{"n_layer": 9, "rope_fraction": 0.75, "qk_norm": false, "init_std_qkv": 0.0363, "init_std_o": 0.0363, "optimizer": "muon", "lr_mult_o": 2.0, "final_lr_fraction": 0.0, "seq_len": 256}
Each number is 500 + 25 x the weight over its row's rms, rounded and kept within 0 to 999. Layers, rows and columns count from 0. Numbers have three digits each. The size before them is the row's rms in percent of the matrix's.

# layer 5 MLP down (transposed), 512x256, rms 0.0643, rows 63-117, columns 0-127
101:523503514480495488505518500515479514494460470514485492507495466532537460471524509477485454502515504506501517502480534507499532494524544538511538538474516503513485516491523482478516511515504529543539499545471515478518476490525510486568516474460480527521510488523473465480533471482491488469511491437509487528519495520545490487534571478520521532544474497482483504497474462481492453545496
103:518453485533534508505498508474515455527485496487526513502495501522482510515517525527490472565497516491555529476525470492537504475530496502541527494502468488494488505476497484487411473456524513448495489510481494502506494512511502515470528510456492523492496463521496454499504529544489496502507512506504510473489508465489522544514518462477503485497513489546527510467492466451462523468487
108:477491506516499510521495519504508532508529506483455486479504479462510502549556480461457457507485501510539481510472499483515541488501514458507496559471487516507507486502480506480541492498500544502495501481477537519491488488466529487513537441535489494500501509507517463509547501492491478469486504514512478454475508532522496477530502478506490544492478505484531447546504501557532507481491
099:520513525501506492464499545485484477531482465469525544507534532515544504478520466503534516500529523478504485529505504466518441487502486471482548537555513500499495466494521462474508467455491499483512508524476533468448503478500500496501512505501490515536498477553491474524480504495483461476503500526497470462505483499547501470482500529486525499480522528541527520488564453502467510495451
106:499504485572511480488479530500507480524430523525489467497464489511537486508503511526515458507511510487501511501499503503507552473514496500468473497483474439497518497527502442486502491501519514538512456523538523504473491530524515495490497497510506468534496474491450544504545531516474440444482529518513523504529517527500534514531491536492500429547530481498535505503477490476500517547499
101:508527486497485499491494463469479477498523472475520506504499481505466475501489511519520514464493504492476479508476514540460495492481494517480512502476491496502495536506514523475517526504467527491509492527492446495492495529515511456527512483498512498501529507519486533471567547503489519486466482479516521555500504465527495496472467516478485463513516508490477493488499493506533524506501
104:505512481443492463467516506477468475493482502479498510476472503523486499503516538516458494496504533483504521479492516454469472495470512510541516507488508509497493478478503510493536526484511487513495521502500558496485584513485551503491525496554484474530491516504509458529495483517510512517489480539462510515494498504479496486489521441535519483465524501524552480539493516490519479477508
099:454481494490484490542505483591457506498496488480548457521498509471483481516502497454456535489522485479455513479540490518483502489504501521520497538516517508510481501491479481473483518463503511499529523515517539503515523501493479496502495538477482511514480490502513490485479499546460498478482509492515509471493513450514507453532491505479505502497529474478495530486510501531498515508475
098:508484458522496525481523484537509538515455514472491484540508519505492454488505526508496466516508482498478442446543490489488535465491507538495501490466534470513543459516485469499506456512544470479503504487496511507498526461491459512496535537547492536510502504486483519508477512504495503537488481505484483530475493470546501492473458515427527534492466528534531459470527520523486504519515
104:488488510503477546479456501513497514525499518478480501503493503479490497556503484456510478479483525504454492532480507475562476525517472472517505530551520496530477495504492498442483503486564526484477487472544520493482522448476494509527484468538484539479551534482476480512536520471481482508524452481542505520483451492470515520523492485546505445480506486508483473521488474508473505467508
108:484501501487482480505497478548495465528475467479530505509474538488515502482493479529513537465491452509532497472487490494527497504436483524504571479476499506577483498522529481461558463553496519495485522544516562497470499492504528524480484484480495501511544511523518512495517463465531509483493513499479494509488509513520494490459485508478495497535490503495505537457490474498539473530521
091:485512503506510498501443525549489483482489511491523540532467515528463486510467525521473528497491561531475501535550527507538489546548501447471540473487489473503474493518520534482499460523551556474487483548461509502540510520528465508509480519488504507511482502545453541461483485472491482491467520477467491527510514478521467493498541528501496534473468491507488489504526465536515490527491
101:526491480494504460447496490443526484497508488508481535523517531533495486496494490513468528474497509523509438497544542508479506505501528501525521469514456508513478482503456487515449462480513480508530499509498490466525482561508549535526452475502522513491501526466458554497506480497482462512479484540464479533505530512532516471509480498525531511499504494514506473503513481480510463463484
108:505540506518550486533489482462515518504498499483540502487465500526489507510505516517534518511497513477528531481527546513456513513502490545552529466447476461489493513454485515513486562543517535517530478483474513507451508443490534484509486480495495440525512519470532491517471499490534464474481518486483461500520467487492487494500514540443513482503491474477521501523482503518474511501500
097:526503493516470539497458444567489499483508463496483526518494538487482480493502540496526495484455479487440501493492526475489489472478476514483439514502521536534469495512482488460529545503482562495512521508500486495486597483529473518515519523481492469491453489516500516509523492510525473488514476524481516482495476495514520500504480516514478496484509488518491496547512478526538460516533
103:494517523511458518523522514480508509538479478492523512505475466519510465520499528491520530573487527493502539506476506478502491507478493494492489552554510523493463503502490485467524562514490531482486504504529493502522513531426470514480520484489468482519534511512487521481513489535454503485519500467514479456516496479466534506478521467504516518520445524480533491551515487520481502511484
095:558533531517515541519488501490489520481480486488457489514480496540515469452474470476488476463468515499505535474494529437460508520499532510565505565540539480467495522512499525551544495497506483513520503498507467517494509468488501480520537522526505536533536476474538499453487472521474467515501481517519527500511480486476501510519469462508488539486455484453535477492519532465518463484491
094:463491497472466536466498536472484537487447491531520504496534510569541477512479533518503485505525534521498524514500480508533473516484504514508478529506482483514498491528502480477532495539495516538480487504524554470533469462473550515472468539505467473520498509492547510487505524467532490516524487517483516503541470517502473496514475483493497477527547498509521563499492516503491500508465
094:522493507459526517482497486538493518511548529526508498530472512482500505452522468467524508482537476485513490487484522499489516476524552514461499507513508516521449525522529500499518527497539482465492519463497481445524490524506534506509532528497468501486512471501478495461492525542461520476512531459445551506495482510515512517502496502499495477452456534472488495479505511492500522488506
096:516525494485516509509517521500498547462527528499508480494499490541525531527454493521511506464459480514499534530509494463528486488472526521494486514517530485514503526537483473543458573526503487502482519519514481509532480495532539522528481497503498504499535488515498461531509503516487442454489502487473503437566507499484477534529501498518509511503519474543514514547478491522564485478524
100:489503466497513524507497466522512471485490498506500500480500482521504514448469538498491512531499428516437493491497490487452481455512526485455517481510537509483520531473494508485533515472512499471491532489508506458537539505497521521443545478510565488487519467480507536480505533465575490475531497491516490509472514490465504495510495498484517462510433502530481494535466487513487504519490
104:491493498492498459506489534518483491531531525506475529513484484461528530498468545495523530478484521497456500515492496509518483484462444521472502498490514473518513486466493465506512481445485453456494536501574488490493474525513508500459528506486534523504502483532506543546499496523502498527498526491486516495548478520484494519578479515478491464536508498466479506451535518513496492511507
094:504484499471500505473500492522500455559510522511515469519519543552479490486547491464515539526471456495455518507477458482478471493507500505478501533458482555499505485456483519458539506500527528497528460486489543504451520513492516518509464521434492462523536496500515474431481517520552519509501484505537503489499492492481492542482549559486510492498524495454478527504477493502508509513509
097:540476511559556497534512530503538529497521528452482531540496529476481535507509490542508497526496515486491498526515526457502493501507505483564468538521489517476521509532519519487479529481520509452493546481487446532459537538444464484523460548542512457493491476505507507507497533493541465520527531539454519506497512475477476468508517486492496476477494509503493455525468476469489514458489
102:507460513476522499523469509507475495536473521481502492467488460507565447477461487491489525459489525484475433509544497527466501454487494500488539483521463489502527523506537464470514480471500487492488500510489555500527512481499504461488574509513471507479510468461502518484519499531527533512502521488507540452474484512560481477489505469514510513455505523511506551522527543542488505528552
101:465480488516509489505534510458511533467534471502539528498500506523490473507475472489478513471480493514512540490451518554499505491496470495481464487462502492526520490507468498526530504474525547469484507474487490536526495479518464484514501533469483534525522511504509489502468517513504451491482499457539495457497496479486491519525500522516506505474497518508469524466495534496482510506527
095:478492510518469520533505490533476471500473498544488490516451511550505454532503490527465513497475523499496500447469496555486500496478483522532513479506492468466515477459433495529483507498499455492452497506514502509494459434475494526445494531516463515534488530457459474478508459478508501515466548489529506488516495516532487469456461548525497474519490527490495518502504476475532479503574
100:458513494490503506506534516543536494506455516519478481524511469521493496505489511475504481525487459480496529530452460497536498531478480553487469493464485523495492494531482507470498463466496523503506465539493505497490513474502491512479494535509544526525501541508470511493465485447495460478496450509509463563505563534517469530466465500509501475512498470492518477499456516486504523473490
101:485476492492451481508472509462461510522500488439495478496523526477467461512521519513550508495507516501508500529483493541489476496494492496467515504506557491494472487490487532509506493524488473458510456448515482513491497506504525542478516506507507504429472500496464518532474496519526495514525430551520487436523520508480516501452473447529486463506492495510499478483494501500538482522466
096:515536501485478500476543501520566532516552476492520530486534467510514524531487467495500536492501534560510505508504491488475457524504527474534493464476522495454513462521496454482455522534488541480500508472492509489511525501491479449505543500538489486477508526497512490507453489519486489529454499488480480471497498527546515526471481492473485498504482487442519495489481500542510478469524
095:533524512492498480521487506472471480499484514449490517486466513500480495489484463508540498520504507532503520528497517500475491465455532490460565527502513506473492487501512503542515511473462502480511517478497498483540538549519483481551490545477499545430509497450470503478485486562483498488487466515498500466515478522466531515478495502491466494516451467505557539506517491464575477556491
082:450509489522484530541509517454518503514496505542519464503502486527506503515490520515490451440520524498482534480500442545507525523499534517494493491489478492484523487544504502489471474466510507493487500552471503498530506527514527513506491498510496514506473475504477517485465486508509532465477511487523506507486454527524491490514492511481558433458495540479507518478532509510511536487522
094:520501519493508489485466499494480521517508470516518487506544514521506496532512551518496455507534541522438488492523491465503480487483498531523497554426502529512493524530535503530522476572540489541488510532495462508465498526481520506505526506472465513533521519549546559478475484475517488483493485458486527467491536490498499511536507512517512488468482509518499462539522534491510483510514
095:547513499533516483464528491538507512533521524476478508481477473547552515513520472511517501496474524509487501510479476460483537496504469525517506435515511480499510490498460548460480507494485500484446521521501432533523490536499563526488548524532474494477497513510481514529484481488496460487506500487452539496529489466509502503522513493525522514511508495482478537515492520534554476514481
100:530532471509517489537529454492480466558527509486496516497518530524519468510506520471511490557490511488526496519526521481518503508532474486488505500552488483522506500481533524489452538503503496510469491490501496559498485508540500512517505482428507512497503483520519499532495507482519483488539445542541508422562517490535538522496529506527524506482483542518529525566497456491528541509543
100:513460475512500475469482504552505500513461481508479488498534512505518513485493482496506498501538483501512504460521488529504458548460531475495507491494476485494514495502552505501524535475512506502483501484485496476494529494507457496497476452551474484505531534555505509499465517477497462546532524531530472510481501527488482526475551486524495535465519558499532483497486540506481494503495
104:521521512485515475490524460496488512520481484476509472487491509538514506475504497532483521460473487484526518460484484512478491503505465496498453521515492484490509496510478508448544481476488522493564501519500531497490507497539480481487530514499499473545501425531507510503539549481448497488493516466501476529540509476524478474524539536482550556484477493455544472555501488521490531504487
102:532499495494482484484528518481504525459485529473517553541497498544463468485516504545485492483547498497525504475486531482498492472481485510462471492499474488491485485488510519512522466509500472507514517512507517457500470463523523505492542477472493500480525489497469521487555491458523512494516536530475504523516488521506536513513533484511500476506510491447518520461504425485496518566488
086:420538510513499508510508471467513520522494525507519523517515526532482487533509512472469469503492507489474517506497472443499522522508438509526513492501480508473494511514465499504505516519498523465491479460469460513465484552520507498497508488497506477549492511540486481523483482492496502481504512501500527468512488497517514517487503497512537495515532479465483548521497486482502527474445
097:459527484475465524487529520453560495527428466512501540481473519520484502457552514495534477481486474493465504535497468496501481504542465529500463489514472473520490545515521533508519489473521485520497494467495498522505506471512464475472514479471488444512511430520499488490468562450468499479479486515446470489485562538545514520510477488509517536472488507479493491520535482534508487478469
102:513518488505495522477488499478494548478526561558535515493497503480475509494495507459520508470524487464486507434497498506467467530515491478536532502504519520502536495511487548501506456514508504572497492494480519492514533509507508451509521519504499499459503505510512472476524521516507515536504513513514520499494555540493522520492495516509489495508483513495530507518482519510537502518506
099:497480462494527513502533512477485460488486535504500497511479520464505484482558493478521501476504513506496498506545477502466506516521505514549527510502507508495506480453497531474480506478498524491457489498441521488506507538470465513536543524501504509502535478462499500491501476499480494495535482549494485501534519490514487469430555508479517534491518498475512531558514484431521536483476
100:519504512468488492494547525504495485489484482508501526487481516519494546528512481487468512494501459543504443503501499507488469496445525483491491534517471489451491421536544528514521496481525528506440470508520509501511476538498517521473492552502476525481492512489500488480550514524504525524470488488476453475518501498500517517548464486560520508509459469496500484484505505507507463461486
097:563535463523475520501540524553512455529469527534483525476544542455513515508529513514512490483484516500475458480455478490526524476492471504507427516493488540492496466500514502508517517515521522492525486473525449528493519487475483514507513524503486496524502465549469535532487499490511523518463484502478493494509481519498510516506418458478511493496462525505481526513510496527490465453478
109:497517488487520480495474541493502458494463496485501493486516501497495502516492546505511507540497491490461535542526488493458535499512502500507547512462518548527530476486559471494519505471467470439519496511478518456517471529504533506482528506505460553448490475467502517525511525563516541512491490511474505512489510508486460503500518509533537497477493494505489498500527490519507514512516
104:475470487572517498507479481540441502465526508481523460489506531484544483452460521493504475472452526510440477499525523514519487441487521493475486461498500507506499511499499463480529501485536467465502490510468475435536482486486478515521535483461516475509511477491503509510476535524492507521490493500481502460499519551509478487490522441485460479487508527496496495537488527499480507535510
090:479529496484546553475497518496520498518478476483520586457531460472491473530517490499483473509493539510494502504463485538517551502505451514543426505496523477517492493539463496512532468499502511486532490517493515487482466557505497491477478530456502486536498533527483488503521485486489499509478506472513492487464495482555497428470511498476501469526506457515498520474471509456481474482487
095:501450507474527498514504498524463492557488517465479467506501495485508533504525513530503493554555496522478478519525538502548481516489501470494521500501503472485463508512488564479493505534520510464503498528500469469508536481504507508511458485531511491499499486503480475503461490494506489498496453521521481510509496516501516480480477483467514487487460486510510541506494496512464519474540
099:531515486534527500495496492450509479475519490479493521540537491505457534494493513515513484479486508488573497458525482496504503509487495577493519542555501472507511537550513485496470502517526530487461517470536455546505522497516483461472506537485524471493475482482460521512532489539529499495490480529490539507531524504506502503556488491496474497542467526525505487493469539448469509514500
105:509491495491488471507486495477509469513511504530488531549493540516493486470476520524511506468512521513491495511508483541500505518504526503534565514480495530499479508526541502517508545552503506545490506470498529482462458513493500552504520513558472489479554518538537507490515545477507515499473546485494485451515489496513483483471502507507478522511474511535487502483504487477508528506490
102:495470493487505479530500499507526470490478576467507531503508525465502432508470508520479478478508519505517465495466511444541501484473476535468519500491508496494483530463514510508511481473521485486518455526491483500536464529493479499547490510536487474455470473495459504488528507478508489539504547516500495475474485518554486531530494505522507522525487531533485478524488513489466516540492
106:494493530455483493457462546501527480488552516519515465509508536532478477501487531486509511499487462479511533498509468511491481505480528522492460477475503504568469469501532543476483512512532481486517516457525557474518497484497468517531487480523476504509519461453482491529529537500458475456537510542491502490516489461516486482487488480454490526510504479486457505529533516517505509530538
091:506539489519516511482496514490462488508506491500498485523475482483490478482459494462489492512504507524479477484525452492526459506485464545498413474511488536473515517490513489515480492519518502532465422493534489522489483481516471519507499477464515496517463460450464490486493482491446486474526530492550451503489543520505512513504494512463496494460532533489507504529526516434518483490452
108:559499500482520475502479567499510464531584497552499525492491487533506516477539523458444491507486517490519522508465500504527526520546544504517515472542506517494494531492522486465507568520502509524487465498506476522494505457499511468513488496505526485537524461489477506535475524470496456478498497482524507513527454507527482493511539483494481488510491469495492518510517493467470486521484
098:515500487535498528527504528492527533472533536483499518505531480516502510506496466478514507486490490505507498511524503510505477523539456491490526567498525496515470503515552528439502516510482530497483508472523491488459486499524527501464467462488524486506480505508483510531498524468486481520538503507500521531513533491528490505522478504467486516536507525509495521463502475523552500439499
# layer 5 MLP up, 512x256, rms 0.0907, rows 64-117, columns 0-127
103:461507524477447519531472488512492543511528534465497466500502465473540494478497497492500471497479516548502507446478483522476511475450466479445486511528503482497520511537544521488522531528473472458491523500523499483495506495428494480481517489502490489524484486524492481519519478516491517465492447477508494512505526528495477468487494538537484512509478521481496494523505512518498515549520
102:525532533520514494555507514507469457495506506462545523513514512495504529474517506517505509463459496493477523508532508527533514483546490495493509455494536537530509508500502493493507479495516496483522484497501475492432501558507482439508482478479511548473535483528469486497482507522493496471492491492526530525483513466518524495443501532502518499493511511531486506531505523485438511494485
104:437498483518473528473502519477504523544517493527511496490510490480510467536498507453494523483516514530502501474496526504504463499525490497505510436494510518491504537497527498521493506538499486501532500477539496505480492510458488508461423520527516470507555510463481543487528545475524502464540510530467512529490520447495529532511508487476492534556487515515484523506474522500489498477546
107:504487480451471487498522508484518517501525460508520535529528504484499510456486476493509488513455517473467541497549520547550485518518480529487495497499534515484537512516515476543519503518487456503469536479510468534500464489489514497512510490494497462463476500482478540540536494512497506506500465519466516550493507516510545470502490470494498499469510515493507504522508496505505460465482
101:537486478535455498494513521483525474468443482506509468508492481518517462496484529497494512472493479483485537435486448498513512489502504507495502554510500548522521502489483491486502453519496508560482552450486481512486504507481484495510534502519473527522509487502485481537469479478509520524521482558488542505504480534498475521531512516469471502457506493488488524502512500549477518482458
103:487575460524505516534503474476501479533530492526534542537498465464512507551435482507544529498504472514499536490500561485524479479474482491483528478518479489473505544534525484488503464505491493500543489533501496519515478499513489480492505470472489455485501503508470519489507489509490519455536496488511434493492503515524528536493444488492462493532486475485506490510459507510480554483476
100:522497466500480505452461481469537514488499562533500548468477546523518494503487471530522503477452516524536479543449521453481512501518511505486508476509470474509513533528520528494531481479477487511504493496512458492461480512510516502507469469480495451506479495482502481476526508497493508515519495492459481512512512507480506506488483451496486480475483502520516474500489514469499451497435
101:464468519462535517506500494502539472511528493525515470463538502489481505495468498518511511504517510486530471526497494502498471531483512474486481521458501552521525543506526491483470505508511504556511519553506523499507494509516540494492518483449488463533461515525520482467495473505495515467543539502471474496508503520464535484563479491550492534555529503502527533513514540475541492486525
106:481528486455513525495553536510503509485517502529464532511487484501506502476472542517496498451481479496551501439521550531482488520460518543508510454495506518484509499512508506508491456486424499519462478493496530552523532496509491470499500517476506475512455504509525535528515509501517509500497551475433523531500477546492507490508515523457505500496460477495510499504511543531503485449539
109:488505508454527486452529472540483533491505495525509513491473481439505526482496490488455472508515499431461460493488504539462525519534530457489465558497518482484494523464489509530513491517444523465495490510475512502499509507489476502550504515501489500488491504517471473498491503504487496496496494484456515505483486524517471531514502507461462481486482512499487448505503566518496459468522
093:481500491490535489502527459506523546493477508542521467483517492469519517440546537494483464479522488491486504481511477536488504516515513549477463507449534449515508467539522485483474532466512486465493483455511509489476490518487449467489496501482511504474485487456504499503522463489522485486509494539447479517505514494530488498524497489518498471488527529527462506485548531489506495502479
103:476520506493499507498479473508490493482454500435524529498507465485518473504505482541521493538482496509495540513483469520455477469512491531512497509537526495493489509464541506532520541544510474516500513469514502481499526494445492479469500492469494507500496464504532489522490518479503506490497539510504512462541499516453507514458513504492499507513491511532513525486504534490496452502511
102:474484454462495517481501489486485490522470549531545495534542483524521529523474517492509512527515496464471500488496476480541470463512526464504508508547491498539519541543516512531546497494490491459452528519533463490534479536474497491449506511452474527542508553534460529529496459485489532524528505476465488468479510460484506500472474481504508476519482522461479505560492467494506541486511
096:534493519503563496522530513492502522517495475498466469515476498473522485499526487504431420516521463485543487496537429524502530542526479497495501505481483463443463495518497476521486481475498491527514469496497509514526432520488530467481518502514470536502491478543483501454449457493482509528502529479500472524484511517483490518491494473522504498507528523507460484487499473480478533518530
101:493495517507504468491491473502494518515481506511513484491537505494501522506497454498524545493524509559499478573486523504521467495494524559474477513489485483485520473477497498501467515467480513493485484529467470487509477493509500512461523474523521441497501499512521492499488455446503486481471519495451462489505483543497493498498483504464424493509514536472479524515506465447491515496507
094:497480504489473516481539486526480455540501481499506476536509474517528475473510509493525490416515526481518487530509484461499466518531469528463469540498505470535466511482510493522466444496533486539504486521501499551498505483478494473521498498439469464500511515478498530526486528478502481516520500531468521502530524453496477495486494544515514491511520464512502502504501505437518514498517
097:523514498470553502538452468491520501505487485450518506551479492453494472512484481477505486539461486484514488507556508476491512465509468511495502505510539561512494488506485506498473527480478481503482510506492479499492520521453466458524507464510508519488495525509453476509522492469531496494495478497558529530516496499512509514502560482461474507489428504505473448490507466506507499484528
093:535516502541468478537512515482521537504494488497539542457501514499499506531498507518518523505468526497495494501492522510498465489467456526506527499538486503469571504476520487489461516509463520488543517500492507484518506539487483509502495487455528462484471484451526516529541480462515471508467528537464504516505535509500481511521492508463526524490557529560481489495493478576510470522497
094:523461541469454467474486471472484493545482524472538497514498489456490466492483475484432511529505512530515448459486503517511560513524469486486452500506504495527518515464504521471528469510541500514499447516486541465509487511517511494504522544518508481511471488477483513463512509505506497510491507521510496572510479511553495477506534480510500479511467495467501505509524515530507512521515
101:536542510425481570516529512518501488495447513473490510491479525514501529514537521482504498492502524508528481473517483486484514503531462548529534517469506508537523457516499490515451471479492501539493533511503499521474464468477518507528505486489413501510469531531496473534479484538469469510468503476523517503493490515545468519448482512479499525502529458481503482472551474532508481476485
103:481539519494482524513522477535529478509520499494514514498493536436520487516537499546568505507476520516489515474488518520469505420511489518508487478477498485474490518529512495500497487423531501513453492474500480456513509523495534511451470484490515496482471498516491496466484473484509516516484448551493506490531493532466516523493442491485517499448504529521475516547457525516458493507484
101:516490524516501497538498460486513511470498425499469511501486451496489502489473451538503476482498520551534523489516521525512524515534496490510474473519508451537477497490522478537472496488454471510520487504517493485554493513489475442485541501517479523469460515515518486539483534532450529491478482491534457536507474466567507475485462484514525548459492517521543481468550499485468463483505
095:528505538465469475494475494508498498516487451531489514521476520500530471518505467488454495505531481488521537501495449529538495492543529529449477485511468525486444561466505479516495482464457483506472417500468515490482495506557556508506519481497471525562527502529494468522430490482479541516438497478544490489481498511495508504513493466510489482514521465494532509494539509478501493496491
107:484516575504529513485525463499503471502494494507522497516466535473533538510498516533525523526483437470482549504537487496490528483477533509494488473485443482491511479514467551473510515469488459511488521504481472492491517521475517493499491519501459496466505480508522490527470511478492475506472487505524448556540469502489454479517481559498488519480513470545496541503524481495511510494472
100:520500501488512549516475491536479505474504534505435508518470499505534470502500505531490471546469544481493487517516469484472513492496525506528532487535467504495465529497503465489505512534494471461493526490523476485471517516458479490539541517516525517480510504506476553499521476462506483532508510486483487538525470522526534481516499466504506491468536512526512434489506503496476494507458
099:543476506462560476480505527511509492528474493470489521464522494542537522454563511495509453460564497506542458528472502440539539503529530472475446482540506483500462481503475557481487485521505522484511492501466470488497525513524481516497523496479494498512521496503482459509504503517502492485528515525529489510470466500476483503481517457484528501477507473482524508492516481517453491475479
106:516480460492504484492461492535497519533494479488523483495563528460499532520528514512525523514501508517466496490525521510516433474479479472479494497507470499552528512506477510484484498539487522504505504482488506515496497479469507508484453519514457455474523477480507493486506494481514480504514553528523496500441517483546547511490499502499530494475496468476475527522547481498477498505513
099:541554508486484498511552487492523415503494505527494521489488545483532533484479499482508547525463461508509483486520509475541521502507502517524513479455470491528481509474503475516490506482531461446457516479491469458471540496504491475560472496504482545558523478512512516489499512496497526473489486509479518538487478476537490509511502532543504536492497532516472458531474500523503490458526
099:550492512484503480507505486468498545501469531490482508491459537490433460476490519510514462548449490486482489488497491505508530467480511461465517479495504496538513537474469504445537444526504486453513490483504503452501485532506482534513443508470484508539494477502499480517515512490486510513515481466510509479458504509490477504538482491524523478477538490556533460519540506499521504521480
095:489509504495501533501477510506507558484500513515458494515484475519498516523501526515487510484512513505493523526506495482529487537531443477531465474493485481536506543504496496498468469496479499513439489525515515481508470506498468535516526460502522471517533503494515484494530491473506467538495488461452466519542508469509458473541449506521493481526536510499500461518486553539457490489474
080:516514443465515464461497483524476515516469479483498539519501531480473478467483465463502494499462478492537486511494484495421535442497494502506528491543508519517474489511437473487479523534496488473515494469514499495487536475501460486510509528487508481516501503540521533540502492496525501522517519500495521523488509523504508506498483501519507560508503499535477482506479508488500427502484
092:526506512495479487522528493493516486432518518496495521525482505471510486505458489511459535562420490495500556506508538501516511493527515466538548439560495478473497461491480486499484493522489506539494486510535518521518471513530492478494480506513501533511444501544476492505533509482491544460514515515488524501521476469476509475506496532494494536463528471504493483496528524522420490469501
095:509506495490520524519474432507469536515490484517529522501523480477518510499469504476503522485527456486471505489499499493480495525463518476547512514494517517488501480471510465539511465520516474494544474481511522470511481517511465482509468488449471500493512485525589469458508532469522555469506474473507453523477486515510517527473500510514483490468493512519481489478482509479467565510530
107:493460498503523551421485573515483485485452490499526540495547504496474524496510549528518526494517512481497465516477477478436499484437453540498504514458510483521490536513448494490530524529485495518502537522496517500519490510492536491469490498505478524494519468422500481487496509499499485499499523500466523524476548470490474477508494552464422483467484501514464467473518537487492511475483
104:520543544480524533514501462488503463487509484500466465540467533494524500474476462466497507448473484504508516522524497554503503512469490542504521483506517461503523505473476493542517505489479486464567432522500460490469507515503493443533531532484513499518484528526483470488543525466509509511505521483511513518514484454511509503494460492500475446502505529465502494539517530493466506509488
096:482486482504523518503497523489512488458509468496488494499535522518488471498505510498532500536492548520460472512514513485503513510480509530491514516454430488474499505487480465485463515510512522511474515530441476506476486513488533516497478480451505471476471555486483478489466481493547506511513535506498465518556505510455523488475500479526441476514533515523460472441506510505502529503479
101:466478501508517533506502468527520482489508517519476432460523501486529469491472480512528498498492506517519470498539470509522521517536526494514486482513487533479533531552450471480442539513497505493505463502548483570486535499480502493503474505491492498499451486505532481525491490500482495526480468484509503518501514500445471508468479558503507495511505515509486480511506528518494482454487
086:560458493500487503489499509526480517486486481506491501472469492464503503472503485509518505505508506493527465503500495533492516519482538528498437517484539501526505460430507455500499458520526503535487485549495512507532506484506462539505467504507515509481493474510540542494513452517523487512493483530548529542507513500486503524490499494510486488495500474544494474493511493537503458528498
102:476509470518532487512499449507477502508565491518491492475490512492510535533460488497485527552471534519505494461480514499480536494485509513508438496489509517458478454499483483465510515542483529485509500533496518499494501518464514513553480534563485546495494533481498534503516501517527460469526496487524497465506449469484480492481518553488487456533491528489500484473469516544505479543505
107:471487496520485484445508516486549494515452509504461483506488500533555553514512481495503532494515485528455499504481459468576475498492466520477520490484470524558448510459494486527497497523473504471519484505484476517493496466487457522484528493491503476525516566517483495491513519477486490475509572477463482491513487444477499465478518497533476505517511514509536517474514512522479516503458
104:485508503515491506509503502482540496532471476483497480490514463515529513526429513507537514562503516505516515501471507479520475485516464528524485496502507475499496503562452517526519523504476474508523509499539450493468492471504529527461488514499500498489499525534515496506506505511475490507449464490534485478451492530507499494539454513454514444510565511466512462444491537514498511478479
098:436514531505485483487491470492532450499522493502503491515487483491513471487496535450547492476519555466520517469505472502518538526498468501476495473497505527511436521465475495509443469512515435474524502521515493544479513539531487484564485506514538479506482491497506496494472466492500454456502529503490539506529487488475483485490458494518492450457508510492471460506501455466451540530521
099:502431508511499509513478455487498505510507460450517470516496474544505462483501497490477493479526474501486549474475493532499515500494523502471519531503497511536491517483511470502494506514483481490504485512477563495467450509445489487500454457457515539477517485476511483497463482480472493505551470501519493488478512556524493483509558506507485527559533479496519512514481484500487519537518
106:451515471514511477492513509519506495516514493498511534488535462461491459489521483496509491573504509493475498514501511501510457488485523563477467474499471504473504477511476514560483523495515508486519507468514492495545539516465510495472462572531490548518504494502489490475507501496515555505516452462493497452520463493545489513485489486498471520500511578479482529470548464536477487512489
104:507522468502490468451480485485491511504481524542500563504467513532464478496511538532516512494540487513534505476463469499508516512555553481542485531462513526529475499505514530539464498530474492511554491462505493520526539448527469501523523477462500565530457447525509480500512508467522477463519504489481514527469473513522498541555527494509523494492500483487483506475501530549511456484446
091:520476530522469490493531478511483509462510546474473473527445507499483500511488523503496524477527481520512504495536496460491470527487526467459535466514459508501519500478469494476473544492490479510504470457503498508520546466502529485532526487535474504466487447511511493490481494471474510504507513499503477508525480470505505523553496522519516501471497526516475490541545514486506539527492
100:512538516530487491522472503475541534504511507557489466496492515480490491525501501457518489447461487449512490453521494491423501487500494519516499505525522513489494488492482471507511506471519509534508542470524537527465526498517508502489518463539495511493517548496532472528544484459498529483509517511472528501516466483468523543511507500489508480512547510467487526511501504514572469503500
090:490518518488508484481531539497473538525514493496522505487504518518485490520484517481502499515528462487501469508452505501508518464462496514504481469526494536498478498455450490464504518458459481517515501520480535524508458509498533505481511437522518507501547503510500461510518506517479503524484510503512459502508503491487555532504475552502511481470516457468504554496517489552480521484497
104:493504487502489495507520552502504522486503506480516487515470478492522506492507485502505507472494502495456524466534525486507502485468501498470437554478552447551475518487536445517500467495513533525515548480493461469536476511481540480520471461437543479493502464462491484533462464530522514462510496501473540495487488544498489503502505499520512470480502491475507497538500503508513468553482
106:459484496495475527486495486503454488533505526503470466463501527568500529481527436462503497491546424488453496510528481535500517543496462496519512490499509497523475506519535460500454514473473540529495500482451471458511524508533505498483472477483499493514510493504519538536507518546502517496503486520508526498501463496431480486503495509535488525512469481475526483504549501495505488500490
108:506538487493514503553538477490486524520453470500503491470498494517509513525532490507504474522503479523472515507492462528533554520511516452532508542494491498483468490470525483496511498504455511505495491512459444539456479521532500524517521455514455478503475502551506487481479499527513495505472545526469454460505498538473531508476519539521515537490524517464511504508498464484490503459476
089:498495452522498535528484496516508480498492516492513504521533524509502476537500498507506543486437489497517506502498540513498497503475525433488514514510488506510467465535507520496480495497465501509487516505457510509527528515494490470469487516498494528435503512512525514497517530477494504489477536495438542494537499542503483507494522505532491497567498482524495483492443487569524519501546
100:503475535481502503502534492502502480527433514468498481516508523511501527542480435493550485543531494521527505513482495483514500512461459475504500498518478526498485486494460518492536493504446502510499504480461465532468513573522497516506455486519492482517481543511495523497532508484482497485501510512458530501486508514455547477494453488479507462543511498547456555499478486548475508485502
096:501465513498497551436476491526486514473516448489498504500474502501509500490489511540508520492489507477519489441524552506475532499482518491483530440481488495495501501500465477543464494495486462520514536534506501541518528546482487473478469512504515511486486533516491468504478455470534479486499475483521490526508476478504511519464518465537511512517476474480496471530513512536508496499464